python train.py --n_layer=9 --d_model=512 --head_dim=128 --norm_eps=1e-05 --positions="rope" --qk_norm=true --parallel_block=false --init="uniform" --init_std_o=0.0 --weight_decay=0.18 --schedule="wsd" --final_lr_fraction=0.0 --seq_len=512 --doc_mask=true --dataset="wikipedia_en"
Each number is 128 + 32 x the weight over its row's rms, rounded and kept within 0 to 255. Layers, rows and columns count from 0. Numbers have three digits each. The size before them is the row's rms in percent of the matrix's.

# layer 5 MLP up, 1024x512, rms 0.0539, rows 940-1011, columns 0-63
086:105114148115133112133127175100109188161092081109144108064178080128147167094131136046144119100127131129179051129109146124122176122165207130107081151109132154070156091078138144080152135127149148
102:116091169096115151198128060087140187200131120118117091161103098131123140132123096089106166142099171185176136139116135136102118156151076172126142117028113159105124197133080097088139160151136088
102:151133092089093147144140112119096113171143119093117127099138087068108124144134093132143111115136108143114118156109127167076168099175107133157135126184076154117165180120090110101154148130135087
102:160143111112190149218123102087104174093146141161100167119102179113106128055133139226134027141201127121212168114175108132141105086091122171136120169138161159141195138124140077096115091114121144
100:126128110141117158133082120118109082152155137195095115152178096088150118078077152137173131070161194141144123106091160112121111121094075118173128091117138138169124098144126092150140163189128184
099:147113103102159170151164095112138148177133133144116131167151149059195113126085106207180125157129150122115128113109124162101129080156126185097104149068143120179170169099147088092149173135145147
077:081114149141096116179121148148075126140123146094080131103112099176132123132145094130114116124129134091125148137184141143140128120077090108122082166156128176068132180099153138111215147116146109
105:086089134149158112128112152068149171134114133055091119206151122073117197166145153149191140133138160078145105114139150087092144173104205205146099090114174103131131120155122096119096116142096144
098:050109070172058140178133149079088120193102097122150128167089108105159096086102128185114103122118185092126090181197094157135149180146133139143111173101072161117106119119161117089107166124166058
106:102165118139222104148091148065133166174149059134122108102125133151159138146107147117109134134190124085188100123101140138126071172087161133109108106111147119133110145082137195137168116154111150
105:092158066174162154155140097072105139122081089169125090063108129104142107153103186162082093111161161116102126164176145132193076093145125117108114125184137108105185153108170139112141100078163127
098:099093144103168123104123104090118107134225131089221078104135112137150115113106168089071130117138164130160140125139084160151128068142141145099091166127129127082143123109069077075123147122113155
098:120168075125179167136142183132185093129068103143108101106142098088116025107128079179078154127073097195123150088116143128155173077077109099132075132130130152111101114108180092112106108076097171
097:167113135131113053110098078118150143116134180127157203129084184117084117134128125160145106148168159115166122091104090058163187124143108139096160120131146154125137118117143118117124105109151128
199:119124152127125118103121094097132140117066113175106174146116058117147105158119167155144099090143114123198128117103151090150204138070116139126149128126150166192178094135081100189084141079110152
102:133125070144111148177166108122144162168085083102121163132097115140093116148062071211121139114132068145143128117138144146125122145158175151114095114085182168115127120122168107142132110127120115
093:150091120066092131147146168104176104112088119087091082108083124137137159108141124168126123185106132098180112079075146111119166136102144149079144126141136111134119108120133138122106109121108145
098:175149106160123185130147135132097189071176133125164136131131146140164110144109060074151113148092132113153108112149191146122111064160116166100157142104105144177098134163091145185106110129160082
100:105110137112154123097133129124127106147152112174163171076094148174138086081111149125100164138178111146167104134077139135132118094127093034129171130133101171117177145127144118142099127126134162
090:073141111116178111126137119113105148074112147127196111163110110128078101129131176134107130149153183116187092135114193091136190104149133175066102159189127136123151094148144117155106041153095100
101:093085134155138220090118161173109135094138054070101120096156132131141111130133158171134187160171079139130140153139102147097189145138165214112136159095110118171197200138140154127134146140126100
103:161164147101178166156108146155170099138107112126144187175123108065139075117097118145094117080057087139102136115148152125086151175096113214150140181177124134128169140151075145148119128129114150
100:112106115108159100063155104104111090111137120148119176181085141142156141132161126137145135148095111161087134176123118117089138102129118104114149147195151144167118187129124148129132101137128165
100:174173136145177062082169099090099108134130099186124154153140146099137129078139141062127130102144135129182157121132143151138092117127162100097127115089134175157205177155124134139148150215136104
105:145086148165121126087125122153132143134170163130076129166136095199112137140157100143146127106134180155130035132165165135145146102140120087130163130084153141129179072092101132128096095104101097
105:150181167145148078114178082121088106126122155095132209121174119117123142142173076062110105135210086130073165110165051123142142071148119130111099127117125165078144117110114121055139185108110151
103:151130092083120060153104133148135164113155166177132086040191140072133067129117120091117149120151098172109130098103082220080160152111118095142132106147114123121140112158108141122134098119082173
100:155153118114139111146166059087092110206118114130085135086114145105073112141167157118166167114155144138147130158133127133169137093122128169098119057165115128139159175134184154160153129087117104
089:107131142115141174153132168097120081176162092152134121130111095170132165136068170164096132129161197107197131126108129102069106119118096072041130111145143087131095088082126141153159142166194189
104:070095164128144143072101151129155170096134091135136146111141138134156133127106140196146138096162197156091102139103095149157113117135058178160149120175109141134151129079141129103027129176166125
108:082145113072133126152120138135118162115149133141108124142121073128153135134145128089158110091150097133091118121184161149109125064109141038142157197107139112086174112145082121088136104089134178
100:114085164106153140074120132125091147061174107103159161156119158102143103162150072100095113192150149138097055088100109155138117158114176111169140155123146128117101103178050197150140149129076139
113:156193117099127099087154024164170088083171140136101187098081146177172140070135071080097098130130168142179134149112073159106167171187120143113133133132162140105138160137075084116141101116223101
096:117164133065104197177151131126150089160104179135159084163166127174107096142163138095113083087096139062135156115126094159135102118153121148202123100117113155104144152125141070117218083119080102
099:125102106070077102148115129131169196151146134105127163151152081159111146102108185123089086112152110152139167140101080118054059112113140178204137132069138139149121121161133118094117134129066149
097:163137127191098113129168180124105169118142154176167137141151118172135133180091084156100193124133119189051147145137085159103089095136131107118161083196128100090141162180171104107135128114126121
096:138138140209228112097113141114108113142120114071062148119137134088131173128171135174114120116135132145073131176148139144189128193104129077106155128141133154147135145098121130154111133075107176
104:109171055124094122122101172170161099114124184118083047134107101162155090100132111089161052115126031115124139119175102110119151085137171170094140119136112155165080158117112084074132129164107225
100:156130164090108098107063096118174180124116156097128161101131063182137144094106071091121118117069185135147130130153115108130141143085133038100118149166137130140089150111086168102118160125102123
093:142163168109105121129120105182150079086059148102087086153136145100105163134139130112072101175131148138169122113125183161151193137171080054086094142136116127104140133095086039123157079142077163
160:120147182141136106110064126079135089137089160125111148157098101143062147159082142144164160099182138169152146092083083081180174164096105154114154132120170120155151121209113102146114126086118178
103:195082134099094086109155089117150128071117134067103175086117122151180142114081165095122105181055142110118120095101096120169102122162149151091133161104090159137093121129079137126141191158101148
098:082142102127140217115135160087144191081133110149144099118156083088119088098135159138108128103113155097133129056164125108150143043100114139137103142136124137104143140157157140170133147057170087
099:112176138164171108149141178106173115146119127125131119136106099182139136114176108175203137098171106115208090119131120188103090125182107109125111085152151059129114088128102120138122083156143137
103:192132170143127110146150093084107113130120095122150097189136161105165105181105160154070102138114174151190134140084135177131128127125114090113063129135072154136118121045112058079114054129139134
101:118076182097165150173146173136179110123129117114107089094101174059145089143110140139177129135154121117125102111144155133165156164130135134091117099185191093118125110092154168127160143106218186
105:086128099176085157049132047116144180111187127148129092159129183106148033122109127179138136086134162092119104106097163121135111127141135199096130157149159099141174085125175149058106150156134111
098:109131094140145132129112123101072135170078106170157105188097150173191151154149147109102073182118065172137151123113142149126091111084139176152121097030110165142144142114190141134161145142117152
084:154155108127101058116164064122102085147191096105077111189104121109125120081138101122137121115072089168119112085086133138153140088135126162159165033123120108161135168145168207152192160115120120
098:111075109126115080128111121096123086074167189115084163078161149180086135130134102124153110123106118137089127221081122146109183148155154086122124096155125075124082114149147079143133095125114075
090:103117110170121130132123097131063133116142180107109147130105150094120140135139179144139135107116123113145120169151108109146110165121155174096132120102112089131205144114183123075170101090122044
098:117157151089070059158074182117160038153168134120149108126133140085079136126163078114127146115197034111171155083106114152125085142146113130091121184115114114146122161161127130144092121102136118
110:123083079127102077162125118069085089141126088150175110124090120091114163062128186115171110175122138109133105092155078185125220137170059084117099086106150171095159161129142096157139098113129111
091:150164085143083144133136096137121139164110145093100099151071219137130073178140113108100159126084107090097151103160133098149146108129114118126142193121131161099118156119204111154134143133100142
100:133142138152128192101109112070121108126121117108165165112134114087139143142142094081147096102117125183130142103134081136093125079113123136202147200114110083179062151104100134143169146073165059
101:107064163159185141183046134088125130117109175161161143117163139103149110117118146108149138089126159149145069146120119145157155205155139062129137107139074171109087115034115185151083183169180152
096:108137106098185120118146127115123194114080140161198089090100093123104164132181146186129140137065075138106118105097092168115170113084123111117100088121120139122086134121087215140117095156134170
100:111160154177085133153161122128136101064148118087144129077105161111136132100103106096162126123115107067164117109081126117091125097129120169095128102118098180182110095224143156135154108152148076
091:128158096099114132160174139209122165104126148163079128086097182149201116108111133165166117139103145175100163138143127194142118191171101118087132112156101100117100090095145131076109150098125114
101:123068097139122128194119189139158099130098158111138175122137094136187082139084089142128103133168097110037105129130129105140097084118098139098112082088090162124138164128088130158129109150161187
094:135129114093101092137156151079143114143132117129103067131149082130112160108107128120122163137126151091146152126084138114118177107164064063105125153112171117090159116107119104119112114134122064
098:086102118142195115153167141156160163059123116188095145106095108100109133118157128103070151067159156120079098123157099127154152058122109103201104126091156118131149102137109049116143140096143177
103:089169084160153098156097119143075092160159108170144123130092163176076158112154113122188124139123084115132105152091092106140099123116202114167155125092120159154128153152133151104185168144127124
106:077096180094087119182159116135179147163143169129160178169172138105113075105124107146118167162105124102141130105091168135096103137182102151075110091149142097127098075113177123115156169167096097
097:085178090117172146122176123170155128134149158164154114136129059120110121174127173109153141079124087149173103168148133111131137138134127168161143147137141098095157125142130162152142041153065089
094:146095145151156146131171182214115084120060131139093107171161129149182136099143130140152109116127107139128188106123128093089105083111091048056166111174101154103132125096148056087135061174158160
102:121075127157098147047172140126127128093170109139135075154132104123145153120124135172126091128148202099120138087076112163094100159091131116089154123138135078111111084164135193148086129172186119
101:070080198140135168136093110131124093086142089135131079098157149168103085096171137153134135097132083094158112116101131079138087187131110109162103186183152166151114076121117146078097196217093087
102:137058154181085093152122128184217108138119120085172072107082148133140116137093115120081098116132136096168145066110150132116173140122170187105077141145151123118152130151159129147117137169120065
096:076177103160167105120174145122084124081147134017123154168138109125093129116133159093124131055118113142192175124131121146139167160074104102125205128108138089106150173179168137167127069082170129
101:125136110173151075124124140149116149113144184172118172098060124160124114047087115162137184090164177127179155144132107125165119159133146054105105098168091081109120127081147138128079121136101082
098:149187111115128155144136130095122101182099133136117092142134076111116107135132083132159074183134127126054174126189157162131148141131133118119095167166085113142089146111063106088144099119220103
# layer 5 MLP down (transposed), 1024x512, rms 0.0496, rows 940-1010, columns 0-63
089:148149184105096071093096094127132085126106169113108142147128133103168141129146082067146127129144126172088130135131143186108113149146142080146127142125146121143115123087227139110138163175200118
102:146112094146124074136090081136137121160157135140091120088099132086183083115146086179137125150113121106118173134081097117036135113068168114151116097133103131110206144152132112133086160122108122
101:121112134118166092133146149135171151147104088113142138115145174118147108191174140163148156135093109136121164101080125129163141136134089140114115090144120146152149123153171073132125154142184115
103:151216136109135125110127147152124181098120131069132116152233139077111184130090071165077129104120123093120167107156119126146150134230158137105127147147151125158128128188101095128108109112131132
093:119148109147136099132135100111139150069144120116164105158101153107094165136099125119107188137136148161145078119163121070137143096161129118123179130113110161174085117131108138141115102090129137
102:130134164090110169110115102113179151174156116116105185152163168100162148071142131057152094091090169120156142099139129156119121124182149087073095140098150139127087173129109145147126118085149146
087:119138116097142086154097150139130118134083115126150105149128136151154082079121173125190095118187102095113126150165137076161147129139114111168083141080091166073120136136115086061176205146121131
107:113148146121122110117090146088132162101153140151145161084111164075116086160079123094124046097170146177084113163148125075139138109145098121123111123074109134114092101136157161146087126147125146
100:122095139145136138102120115140132208144109168068141157138105118180148074108144153122155166106161108119081104172107115125096121117175104121148133114160118167158149134130140069164171084156165173
108:128105102153108167127135152146124124137115141075154101053126149171142160126097098185064044120097173130115122124148160190172120120095141085136128099158113183090121195150135102184157082126096138
097:226132126151162178140105148135128157124103094130127183108071152126149088144131152110143141078146099113138137122133156147122175117097115162152182136156082146143094129130065136125156107165190119
099:102162094121151140131080091099105163163130145164132077078088133120072115116111103080125187113071147100124074078154174132059173091088107091122181081121151088113125120089141134174053102148143172
101:125132140122164098130129169180127112177157119116130091146140094162159139121195177115130132173128069103145125140074136131100098153095162102135126202141113145134086073114143145151103094116117066
101:158139131124123123204118145148121152106139090095156120178159122156136088151153108141142149128150151166098117111136101086127160124134104093114124104154140163124155111191174165185196107068135171
088:114127116144133125119134123126141128128100122146122143128140101129130116125130151147146115122124129146145121125121152119134160100092115135118137113131126117158146111123115123163115128029115142
102:125164105107129082162142150135169171063079101100150105149109151158113128046129189073159131130159171206169124154115135090173153099146089109083159133115088147122106160119111129039109180064071168
092:125124137099181122103121120060100217122171126099131187145129144170123188083148083086127101101165094169150087134201126155112119148132108151137142084132116112097104169124136069123142101065100135
097:146106127125133164155090081120106115135078134150104132158076101111141144080128140133144118112141169136174148159119118141096084118109057132150128158098072177093117082108129124185151129145117096
104:165131139103139122150132184099143096147146132139106130154137102093144086185129138121115095111101149133083115158163118154145133168155148137147101147111132089124131138139095190120114137114092149
092:169124209155060151114094146152093134103078098113131111101133191134111153108119156078100138079148117128054151166153097179100122100173181085167151170125123130120164134164098066122124194153122078
102:110186107098120172168119098185159136224103160130134152104091082132065085078126109134080114192156101135070120117153102145160163097070154146116140190116137154152196186153138168117129077106085148
103:177135157175146164131140091104147109121144137140095115099138139116129113144176155185189136122109172134127083162147115107156105114137138160110123089092056163163129131196136190150147167166115092
099:143145102100100136098139139113182131146107080146195201094158112086129123153119122117084104192127173064149129127100123152196097152110110147157127088168115100164159214093123107126132149125091171
102:120138099118157121116142174132099130172129106196144167139091174160113171156108133133066189160107161102117175157057124187109063096118164076073130146085107192130155085075087086114162189071135157
104:117149170096152151095150120143126118074137169136079125139183085142121129085061065166069107145131110161167191158169145137139158096113136064143073092145118123137163137133130185126162119167135116
108:194154103158106112143167151126112124081132111089094132055150095119178068160134151127145121171165070114088068114131104105175133104195142112120117083166124126103099103133111110145138152096103121
101:163152189139111055111081127135102098140118171098099126185181038086110060145168093120120152190113184133057145160120108127129145167066106110125159104073139083099117086055136198153164144152106154
102:141117125147141122150151118114104121082103118077163155185105141154157087140160115142093093145142118145126123089129181135126145089172181153098175139153112138130104129104137129118122089255128138
092:110075160140145149141124121155115127077123175105082133121162131139132059201087119140153083138104120139127113085174120144166152112141137178103166166157108136176173114160109081153108148140134161
104:111138063109126137112132088187104190111154169111154088111130091116095113127137108149207151193063079147117097145133067128139137069053147150077146075130122143118091108120149120159152131106120128
107:138130162164141128128079165121161116122090106072140135130111169152132107140166166167152124135145180153111200109156149203108128088129075130150080194117130111125135118134111156173080125121145139
102:104073134148133150143103092135110166102110156119114092145147157127102144117147119119126134118139142161081161119122140169145098140131132114085137131093081160119109073115190153145139104161138091
101:102157107155143185064145122115149122092126140060126137139126125157164126078147112125161135118118101127122150138079130200165143128148123082137126114142136109103125118173154138085116128173130170
097:125149086151103095142123096093140143146119133130110150121123125086186167087105156136088191146136103035161152096139123141132081171090149113128063145113116191173113124116131139045165145176135116
102:127122127125184101229118176168116154164169153106172137168115103117101125130123092145082104120109093157112157138134136141086161115088123135138158084140160125170144181072147044104175078105143161
100:126165123138177118135125133119092147115146109102130148115164128134172096108088111175143107122121143108080172088115108122076079125144148091147121149137116090092153160129148073138082130119116158
100:113156109164124186190075105124150125149102054134088177125180151089130035093113118153131086117096146180102115124125187087123134134046066149134131089132103089176126129112129111129145072122125178
104:106163153115145093106079163130127092148141206107096109119083143079102053118148141087102140081103166073087119089142194109102198115163094179167141170150158189060103171130114121140119086086145124
095:133148134136142108110132113167180135116194155142115055108152080124080132136161158100166174125097127153124090086127102150052086122163155148143121127177118126081178157129156149126104134065124082
098:110083092056176156093071171103161186129137119164161162089124122152160108184064150193192159184133104082093078135138123092054122141123123099140143143111128104142134133170193156098097119132105159
084:134128123142147128145134110117133118124111133149121161137128105145098123129097152122145144117117136134119118119119131128136149147102124136143158120131146118144110116129144140158131147047129127
102:089173160076108147106149149139135150136142142153023143089091184148102144090133181104140220115112118113095145109133085164167098152148076134108117119130144105126110157150099125163073172131145103
100:138118146187143142161188088165126140110143120204077125111111122142159148067146145098168090199061101084122108097132100131083102126122131200136131145135133159089166117155166162134112155134103119
102:129126116107055107084131020184132089123118149069144129133173136087104126126120136164150110190174077154093123137120125088187141100139113142092183148055117208162186119073104157171137126159169122
104:157107133158069081164102111107159085092119126102190135140145217109120112129135171170144166143135114125052172104103101085130070169133081114119139136157129126170129092111137122114067174102174165
102:096104138118087085110155153137104120144172151138120154159068175126103185140129096154146111079108078159145159145131164103141138115126079172148043105112143120138152146080134128070173092106112115
098:086119165097163078155069161137118078106111089108068095119138108078158143130142114159163067100128135127103121124077117128161079117172079120102172103127135079177147095138137071139076150158152062
101:078096112089152097139105128098087155096154156103138181135085160115134201085154127182123128085151137090140122115137144115138129130102128070111065120096091160201133178110123085165158141082152184
088:172107101097106103142099118103150105076172123099107145144173204144111165083153160163122096110152108161110130105121053165157178152117135150095185081139109176102171172134087149146109152108113145
100:124099133100143119176190141079169118150123140164097125086113148153149124121152117152167088063134130116146120173127066167130133103143072080117096126121092069095088145162027158114150087143146126
093:131046127118100116098177143145110075135135141152067155176151182116143107112118117127097106094143124131106082104141161118095150129111123129200157089146070129116129150174057135157109090127173186
098:084166114018108083154111179089121179100156105162188162144182120159116170078124072122120183179153166176153131123127112109117122159111185087151104117145160125083105160050143121088151096095136111
107:227093157132173079145107113098051126088149054159125150123077140083146212142084149194128149153099142144165140141123123130131139110153094113203117085120136128095118131130103139156184150151146123
093:130097109097116096109082193150143112121131140131095101107156085081140088139121124106104128169132124102138154141140154130144081102085144190111121138098149137095133137167154059081159196072146139
101:134061148139133173159187157148131160104121149119091119188135120130156129120135138186097118127135147126099136158125116149119142122187097139134097158212177128115147127171118141150114142162150071
101:123115109167150102114104141150098070114134143087142111193114063181160146122162133098130146113126118169190158075115112164122208115132199150133113150103152111065183114087152093107168115055160143
094:135100133103124075153129104111071116173100106112085166109147207127128121137148137050120089181129132119121177152130162161108125148166123185129121091082145117105161159170127125086144173142148073
104:090175154143130184122140119118174165073167146132135091131122123118189150107118098133140120165090118112225117106106160118126104101119097167128159120131101174147162131172074138121142101096113160
092:088142118120150150141183170111120116110095119085077099128099141112087119119104162093128148163146115169108140117135150174170162198150174124149105118099147139106115147114106125074185166137142182
102:202160107113156145151095086080166114189105143153147092131136103173131163116110168171096095111153125153245117132090145148152142144151076096156111107128102116144144208178136095099116151138151125
097:119120185173131147153121132163111154071132120161151120125135177140115148080076062176185106100107101161140075144164146103085123121122134130163086039155090099137124136125135116138149162088136127
099:176061152121099123128147157128104097098134127141123092170120147111135100141155150121127143113157124163105176129183139163096091109112202144101104130201092155108128146177106157133132158128148096
102:123119179106145120154089098103113114120134191156109140124128153117145149111115186148135120172132103198072145097139103187141128182161087124128112141104152120129096115119103103129111085120143087
106:134113133105086137156132084182162166108098167127166140115142171154134076121185153125113096125136135101066125093176163169104141103146111169119146130146140146136097146119074067174138139097082159
100:102123150142067097153158163119123105161150141158126203139089078118121082165127100124080118147108118143190168122151114113170162175157176114068123138125131141105159123131079158105118132123101079
094:105143168188137154112148160114121158078112100160096123116069094125074103146120128151120147158126171096134116116099128091132184132140140163190125120095115188191104086152160119150089149107154124
105:101145093162091134117146161104127096154122122096133117126179114121156143164155073103120135097131117141147129122157129095140168116118115126141117153178164203182116157101109085137151095128112120
101:093106185124104108114132198166119126109200095095125155129121131076143112095094085112142112098082100148111221132119130102138153118154126098145148152117153096079146094143095114070190106127121083
104:126040164149097133134118092077166024077144123166099128194145145162115149064059135110167158123118200173148142116100117111098156139150057137162141115118112162152168125128162156118070160123068140
093:149123153090089119075108088124087086109115100157157102159106098149064156107125083115147137168133145090086085150188084193128177151157181094122127178164182159108168138161144126134113160101117121
101:148092122169070164096126085157132132064131158132168129114136168062175138087145130150112133116120147125107165095107072160094166038093168083164118164177111183129132098130127126159107078098196068
# layer 5 MLP gate, 1024x512, rms 0.0531, rows 941-1011, columns 0-63
103:117105140162065127121115152091176153145133060112098138103091107141143147145139140130143174134193151192186137128123182114164117153060133147104103129122092145119111129088137124130098090140123126
103:142150189153163138183156146127086115092108122165095077125108094079080099123127082065138160105153136119139219140155107211157156128093118140124084115162115100109082165116152123104046131116142118
104:103069111116159134146174146171071058186096165131139141123141123127157140136159095120117127084146131087145174113169130069202098190067143156105113136149064107060141131121159122135214170146143146
109:134117135096181082149136080106212181173090103110130125140107110153120079137217120071093158151144122099126147142137085154092124125156145157115129099174144032107143088161133106144172099085197104
093:088181153084091103141096149120112148099125149109133170127112088120112131211104112208151162121144176146224140092132118144123144150114205153099102104122083121094129211084134117104124124167156120
067:142154189112126129077111148141144140098085153104139107117149100108164143151156136092149157165186112132054116197145145119061136132135148112113164107110134138139127165166113125121103118137048130
109:133158123152093145100131131180116174162091151102068086123107125151103140180172129152136148109145154102142134150132087189141084095161163185112148149107129073166134129190147140152137166111120122
098:157081162093168119172111130143106173162160145064141119048076206119151119149141151095093053123153146186133096140113133082193112100122190077124197117213159141080136176190124126144115147141090106
106:139055140159174150140106149125076100122115118092160094143090160122205190129173158103127074119076048122163166182136056178175133176153114085117179113142057113107139105114102152130149091132126158
104:129120108132114158118124107085092105153098115113093102137201103166104151174154160170133173117095132126153152221153176122124123126175111098112098164137119087139128134143071131153134125104115153
101:144151121094105066196073179111124173085074130147127109030135127143158132151075086120167086102124140114142089073129086108109129157096141121168131052155195139160132124147123127140130184161136112
100:162132142141153134171123098096106144086110117118121103149094092175113128177194069096156106163113148123084182102119177082153161101171144134119130175176157130143151105127153187146115152098136145
093:094145150129170064108093079153166156109100103109134145096178028167173165166144094056102085153145145102155155192111187162099102090070164130065092123184152150135127140144095091133132103174105127
120:154094129117096104105134168182112123144126138038173076134137129126174140111161104075109123152140130139105110185183152164084077126167144125150108129127121176106074174083150160064164113151153069
100:088165118161131127170106134082096059130120061114098097135176134125123143187088134075123142113105084141110119170186082115137125130118163146137137142119130119128173122118125090144136128143093109
088:122174131073176143158141144144099142149068153107094061154113143099139107102141177144159073159170172148175131128113113127133104090131161161073139120173139116131119116102102148112082143144166181
100:145184146144094089064112098097171150140136143115151075123168131089140100129095164107153145170150131164104122146154082145123150170128127125128169129118097142128079183073112141114098131115117136
107:158155102090176134127119186159164146168177111082137102098073119121141109123142123066103142111167227120156161104135159186119109120114099151112088067116157144101179138202188106109145156131097126
086:126091113182135107170125159138103117147133174119087163133120146142143154095105117130156108133100143134133128081100121112079128097141098073151135104172069129128104168103095155122122184125160171
109:108133151133145142110110131092127141140147089116180092108174164172086186139081158105179148127094107132119179150158058111123127133154102100168078066106130149118129095121065131131155134166137107
105:122142111167097186105155085099125134184103142090152103084098137130104127066135094144114191149108115140105100136155164081147143144142117115179108169166119057077179132159106122099131090112149129
106:145166154104087083125151205140142148134109149074114109089108105125137136073118144155134059152089096135070098116112154166107128118116119130097097196108138162070145113202119143120122171141128099
105:138125167146134152051097194110076151131063152143109068135140094123123167146126067145124105113119170102174088169163144171124124119110125148106169097101147162101160151158164160124082179116114141
111:106113156147153094137187125068102187119204151077166103150113038180090169085106099119092112126111086107150128138134098122076175100108120096123076141139118087186105179105170099073112131104165142
106:062114123135167063181088127150141113140149095062104137164161071136155096163145085105108103186126123028114070126134108136081088142153113166033117109101166163115120101151144096141123174128203106
098:099153152124145126080169152142115131125179107153073140157135102126153129115151042181132114120107157147199152140071188124136123104184066070111092142101074110142135141113211100131128108216081107
103:108086118100140053155141091140144123145107140071121161074063085095146149142131153165088157110177133065159106154108146201104113117128102098096106143063112132139092137079067114107135105160115156
089:106112114151098157124134093155147137119174152089100145126147100124105169125104164116112175113180113129115164148116128143103119155132139106116101176139086110095135168129060092169161142098167100
105:174075168150111130090151160137142098082135127134112098218125154118156221123133122120136162130158110176101083127139122158063164110156165109201055179110107119081160187133115119111133139126143076
105:090158156099124132117166137175089094150167128107140101191115125138144118080055127176154184142135153072155125128090119166101096136156098111120107120124092145121100075119156133098127063127122133
101:149091164131123106164122134151077133114128109090132202105133120044130125154149181136122111115088100076151104145118167125102120209159152116142139139175112111144152120126142135083112110069050130
123:172133141092137151107181111100151107115116141105126096086173090130117138107159083073110093066107174153160124146142119134151136099140112183124138114091128138167143121215092155141110111065193090
086:060065106112157122119169169136141112119048146178120160084109167064136174153157136061117181109145111129105054094098128066165083148085131131120203095195080131142126125121142130121087165107126152
101:143127163115127076202123133170181091117141167140134111145138159155120067061173133146122108158123156110167061117153164171097101143112119194112136096147157130080144130155147121124181121195092139
100:077135102119167133134086128121123088145181142092117115126075149119111119105142101103060134121125130134103140132140157130123127142079133194037086157162141179148139184090084098153130116123118146
101:153151033137113155123116148087090124118090081116127119115124145170108100074160124200164170154107149097089167115106104112177081142121152184142185176109174112157130145181134163102146074140122154
109:120165142097088151041163124084109136165114107086173104158137136079113141108072116101147158108084193139167179134159135134139101084159108139046152140109160111133207136149153103107092163121072108
098:113088091143102098160154128117140117125138127073192158152195106129120136119159151125060102147159123147097056130123089154127025124162114123117083125150144145106138216106087173062121080112119125
092:151164093088113138131169128108152137114152087109128125173136125090138152097152148126090136161084140126158086099165169149099183115146114136179088090193119097139128123157098138106202174095143150
135:127136128150127072139130188169119129138162119063171092105094134135112123080072101102116164181190160080069124177149141175098068105157137148114087132161140111085096148152148145082129153170163071
112:170084115117112122155155097129110161141166152075136150163113166125120099158067114097109149095155194120195101081130131138122130088087123113129081162136129087090115155143152095093158151121102120
103:141072193171231123156127135145103170111159135149048111131098102118143131124155125091115122112061156135140078166103060090136094078174136134192148173156136138141185066095116141071051113088131087
101:109066154169117133103194132172102146087142134117094180105137150091103118135142170146124141121124174174140113126106129068115150145152049078134134168121159099155096106123081133124098145101107144
105:206171156084109143164072102144136147172152136122131144175172110113184146125119145150108046192140187144086079065092120111069093105112138109111103058170116164097171125172109106094166121083087127
105:139058064170058140112133162118148140093111113141120160108065129122185181120137063117155106189121087156160153226173065115093163113142156108161110097169101081153160141144094112133146058095162127
102:120106085104112176048141094128131161137093074142190110136155140105128174090101126136114150136158113185138149147165170140101078128158174100151088165117067131066124161093078117118151178168106091
098:074188116105093098163169082090151098157148058090149102125129148154139077063172059082132109153141101127103149119168123142136115123175129144141135144085127151180128072120133078151138166110120090
066:117188131128114113096093095129077118147127153132156116109139126131183180130120156100138155121155087136147110115150111226148124112139130127178157095134137136119131173120119165150152186105190096
101:081133105106073171134118166125083178126136093136144104082135087177085112157108133165123120125174113132170157136149076088194129122121140152143136099174187149116127090156079139061170081078152135
084:117145146135139095070133118148083090054129154117152156162139124146155138110158150108081189113113147185127196119113138129098132150150125129163142148140090159143170125152121168184142111103134117
111:119114107150121133177083164109151125181134118169106134085090099127149152094111123102151109161143124152135123161120069114121166146230142122172123143162123148122096137108077187111123177154172108
111:114168130142120124059147105146117095191125108157102110148172120148104148193042174142099139091103149097150129155064119134146094183108109082137134109080077155146137121096153130118145060127136088
086:128142169082157136130123185181153124176096120138124114161121090150140147127163197126112136148147173133196085146110126142104088184152160084150071124151168119119112127092082140103144126139176148
101:124144122150138108172142096146160128117105110120123105139154141076164113094095143134134065094094107139141075092107133153094136122190148170053154150132130147089102141083175122111142063148092182
104:120169187076175097141146164153153210177096115138119168122118136085159085115165126147139160141164207046170128160158121146133108123124146130102113149136123101179097184149164128189150126102164160
097:160128146103123083177082170152172170091180156167169119152123179128084150088141105132113146127167189084140163071188099148092049100188185116105161123185140121153079120137153092077145096109134180
104:139115063079109159195094152084126125091145141101177135149148138120159135079095156099088147150150138147190128155126106054152083125155114075155114134114117137124183132199131100151171118121070134
091:136121188162065126101078157128154108148164191179116131135160137092135145152177108132100105151141143089152099191163109077136135138189107143170119126102109173112124191103123106114118115186114139
097:131077095186133133121117127101118128087098112117149179099213054099215122162115110141122147146108147142104090132058155083105123167113150149067134081108121161125125137109107082091148077153139154
097:157141097127127101114131168128138167115106134082101130151222109078149131139090096087118143123178081084118150092107085145124162082119090099159104132103136150186045186123121149129113116100123141
097:064172102163132148162061158132072174134077145123157138074094095123123151161147131109132080090115097067123118131129073125140095171107136116043121125129178113079088165121084084124122093141151144
104:121145173099117106147125125114125131129152142133201106104190122093078122129157078131169087120122147122091133090144067149164146156129178126175155165136157148129214183134147196137138108079148154
100:108109121165124164144113088136144095106145127095133151165128121140122118129096157134115133086138120140065167094114078133148129175105127110155099123114158157166168118172168145120162084148126041
096:119106145139111180158109109119129208145110139149128149162083102114096149162116122113100092102089136154135127134106128137122115078172181149149157091192034085114107120108092129100166146109109075
087:161115173156128109146149084215131088141085127130123135119165125137102133076151124083131092085077113157154149090179170105166112132218132107117066128150082171177165104136135102089071125075131145
105:123140141102169060155086102110095133168119131080060145134090133115135157149113179167137126127148202131099125150114112110122165137200090126158094153065102121106142107114195094126076184091055068
105:146150161124133156137163138134127068160166151087150094097144181110114129129153173093087133093153135134133107121162110162167097047101128114162116165092098126133130109098112128095154144109128074
104:083099202154134124167098116170152099105160095127087078101119060115047175166141129134090142120143144114156163147144147117131167098152150119202204152097157125152146145150077118172081152136142133
098:077107130162087117151087184159092125215142133140113118152087119101190225080174128159084133113153114158133115122135121029079143131131145115136127152140142118148123124112126153165134151105165081
099:100110130165140107093185133151123117124072122072104095080128127132091067138147153115155178163147077149143057132130195141095139116108104207145111126112130125097101073176070092138115105144098127
103:128103113103124121175086088146125086134092115045106105091119103189111139136096126159082128124141071115083160108149200153124191143123141130113123102147148154092167045207060175142156098102145132